Part of a small language model's weights.
Size: 9 layers, 16 heads of 32, MLP 2048 ReLU, vocabulary 18652, 38.4M parameters.
Architecture: LayerNorm before each block, no biases in attention or MLP, tied embeddings.
Training: 773M tokens, 6013 steps.
Each number is 500 + 40 x the weight over its row's rms, rounded and kept within 0 to 999. Layers, rows and columns count from 0. Numbers have three digits each. The size before them is the row's rms in percent of the matrix's.

# layer 4 MLP up, 2048x512, rms 0.0333, rows 1939-1960, columns 128-191
078:484492491472547435446425481491545577454566454480456490524425415513405483433528550475529519529492480444422532452425486460470491539501522476515458535540484509508456525491485533479489553514518463
100:577444523490507501437513514511494517452466447480445470477499556461519527481433465521526433506478486490545571480455503506444484484546534462542541522539510450460518538514492543484498468518490479
112:529458521479517503462431563506478495556484462543547522510561523500581475509518569517513553519496471530484534525431533539465466480478439505519506484571454540575471425510546488568463522472514484
103:442483504462487418468594432538515547485483448516514472464460440482463490488452532439477556477423540434505517495493496533489473593493528523494553456420551546438484580504461533496498439491554514
098:486498397545567499482437523552559544563479464458486466519558524500514487501485586547470452492522567520562539483537508498481494449566477521484509524513439513517471492538496523494529488438493483
111:547524500517561528472563571513505514528506500475456526419460492567443489508463489535511446565517433409547549497553399551494513513456517579515509446440460501490491529399421485521544490593535531
094:505483511451464503525554507459494471487470545415510566449529529514453535542499441475526544552509509488423556513554496526495473436522508543513470466485375459529484468499458460402460467547489527
101:491510508466493567506521562485528549412512537484531492435540505525470503502517515461579534531553513484466547439513531496449453486495477453528444444511584538465489498479458524499538551484492499
111:536501453491539527547457468501589474544506527554479575513546461496513537525391531503537436537545457490501438570533516532451507565502489510471524494504486551565475518469566521542472460537522487
105:498498500481504464490450525492532460548427548505490528508478511538490510490533475502478503532514542527495465484541454500559486493472506467543490478447411424561493533578377518581488564476492484
102:495458492486555491487501513568528575540484481518395497496410523460534463515476616529508466528556544420458507443504497537420429543546430551460567527446508434418510493515397473451550473512474479
125:448485498484483561471513523522487437551558502518487552503511488501461517551421523552514521513502511524547536517508531484490474530538507512538500508521535445496512420523443488539452461473510513
086:564492476525528414509500526493526503528518546463449511523587511531499470508454542447497487526531486488482484493486491549490566499493460554499486472509450476508514497569500556472485486457444539
101:532490435420555560491558534492497461493482565517458426452567530528480509504516496466462480487452477456539411492453494458509552505504524503463500505513514565533479512508571523509502495524495491
114:448500540448431496461492496426587460548424432509517521516518536525483541506500495498407476573469414523468549500494520517513464546562577521561530485424453504514519478563450467494529521511433583
079:544479479475493534519465506508482492555500502545465477442530491510576548454507496518551492500521479473492477545490506497559474494531508449465555542481555484499506485525488548504356479540555494
109:485495437496545446502432541520451516574479515396503533490539467568521451504480453471484459521527512443441522453491503556489495464532569488468465453539477558489532521501519561569467516456556528
104:561539596485482552579458560448508504537432564522518490481425524546461561487527513491501523488522414434460431503557539449486534528517490436471520538445455469435561517561457457511482502518462497
100:494507486475509504497537541443472507490478549433530534559454475462489504505517537512489504528491501511513518488559546551413539537550534495498503430495518524488498482481450521527523496502469462
102:491446536485491511498497463502497565551553545508558509474442509494534465492475619567468487496467479524528525501526508412557474502523504487496472484506452471525476591496486472477486536463476449
084:519457590511518550539497507405471441492573563536517436529418492502408558531562477494463540535489408486444507513498510486488493589517502515552520509498530472461540498456464466501468489576495482
105:510481566433487584439498500493469487581459435528491478525537412452460530518536510496512523509551561458531498484512447550441487504531502497544501531478551505508515495463492422611524462478546493
# layer 4 MLP down (transposed), 2048x512, rms 0.0333, rows 1939-1959, columns 128-191
066:493546427464470488514499490515457489521493451512540496481556587483522581506433452548556486468441587466522512511553519511461485478442481473467489528571451496590465479520497522546527482553521470
101:527430460495476395447588481431503507475471478518449474526504515523446543472429448519540476488415523501474418452440456585453519531466473527525491485453528508437540461552562451464459472523577572
098:460500492527501523530549568496503572500452461450445499464478466596500439555452490511550449515447505539464451521449520471496446551481539428563525500503525460463490489509497485598479523446482456
091:454499520517481553446497555521486465521562559430519488573493508480503515492572424503560468453502508568464525470591453480560488457487453505512478505524512423595525495489484501460548578517395472
105:480484578448531458537426547468460509497476476464529538483464418519514501541506507476530503492441507509555528492534549511518504482469524459499566457493511451506436495471479559507503559497501469
110:466470531506489553479458502427525521488486503573501493512524492439500549435436574548493495540465520501502570593420582481458542442495565463502461427570556477492493553503470516512410545450475507
088:525478538502501605524464480466533562518537488489455481586536558518563508550489468467490507466417433476538476505516481477490488565450519472472528451478566498462535563441572466571436511564493515
105:482526519478518500487503488524496480537484491544517532479537538545469450583526436496528475528484491481521540498465523486505449534512563455487498528463603526477479581448537448417422547522529485
108:472509464549539477519452489532468525475482509464520485381539534480437501444478521507537482518465487507510568514468485520480511562576451507521549540541515535576447581490573487463520427494454503
104:485451535471433488551521443425497476511469486558493565510484507449486466442480540465538508491477458558510436537539479564451459514507451439476595482475528577538559543525458503477501470516576433
106:458567551473467475498523491474478545472475478424541493501456369536604507523451537466550526427410474582506496509517492510498535464531491479411549465528490476522471553510523568542530597425558479
125:516494543530504453522512521503472509483508463517533536540493503529465515545512482492477488498456442572530470590532472468537458519502458431567509542502526474429511468525509455452540542530484468
086:505467447510541572460468502469519411439564482497450439421532516515530491502529534458509499519496467486550506507499508464503509475547560454515455499505504537566587487536514475426501464506503539
102:518474494475409551471492504465493475529417545537555541533441517450535531517481541510529473529579472483559479555494500529539472517416493444505542579525481466476558467533513522435474531525502539
121:556564459428569533517502561493490543490489525501475476494449520558488565467444534516526527448475487524424448470499507526506492544522440485493463502541550483504473508522471467463466535556550449
077:472446515564498501542609492481573528491512510458511499540433530533449527490514493500499522505434560511507593445553437528551477484471537533532491452486504542554469426504499460515559530524460493
106:405567480554492566455542510491502524442564487520558468482434503528508466523475493513529461489420490534439491560511468520516473433483505479515516465525425460482421491459452516400500561512530513
107:517501541505482475472488501521551517586525522457458519487554580435405465517457480487510516493517532463490483505484459480523482470454503499543529521476494485528524503550512453537557516518495440
112:521509490489517472422457459532458551443464464552498513450512582588497489427470508557433483506452474500477477501474547504464469503426466526501469479524476445425538515505539512513546505490442526
098:523506485486548455527498498526514485514536525492459444514515452447501594471497469472466545561563480508547555544507521466434530589501465467483501432519527449463524529467516456491527445502526564
083:506545489406437503529510454500468523462544518543483536479474420545601497491418452507543514485521544450510464517433538484470498485549499478497436482512520501562474510512503511515520498500458559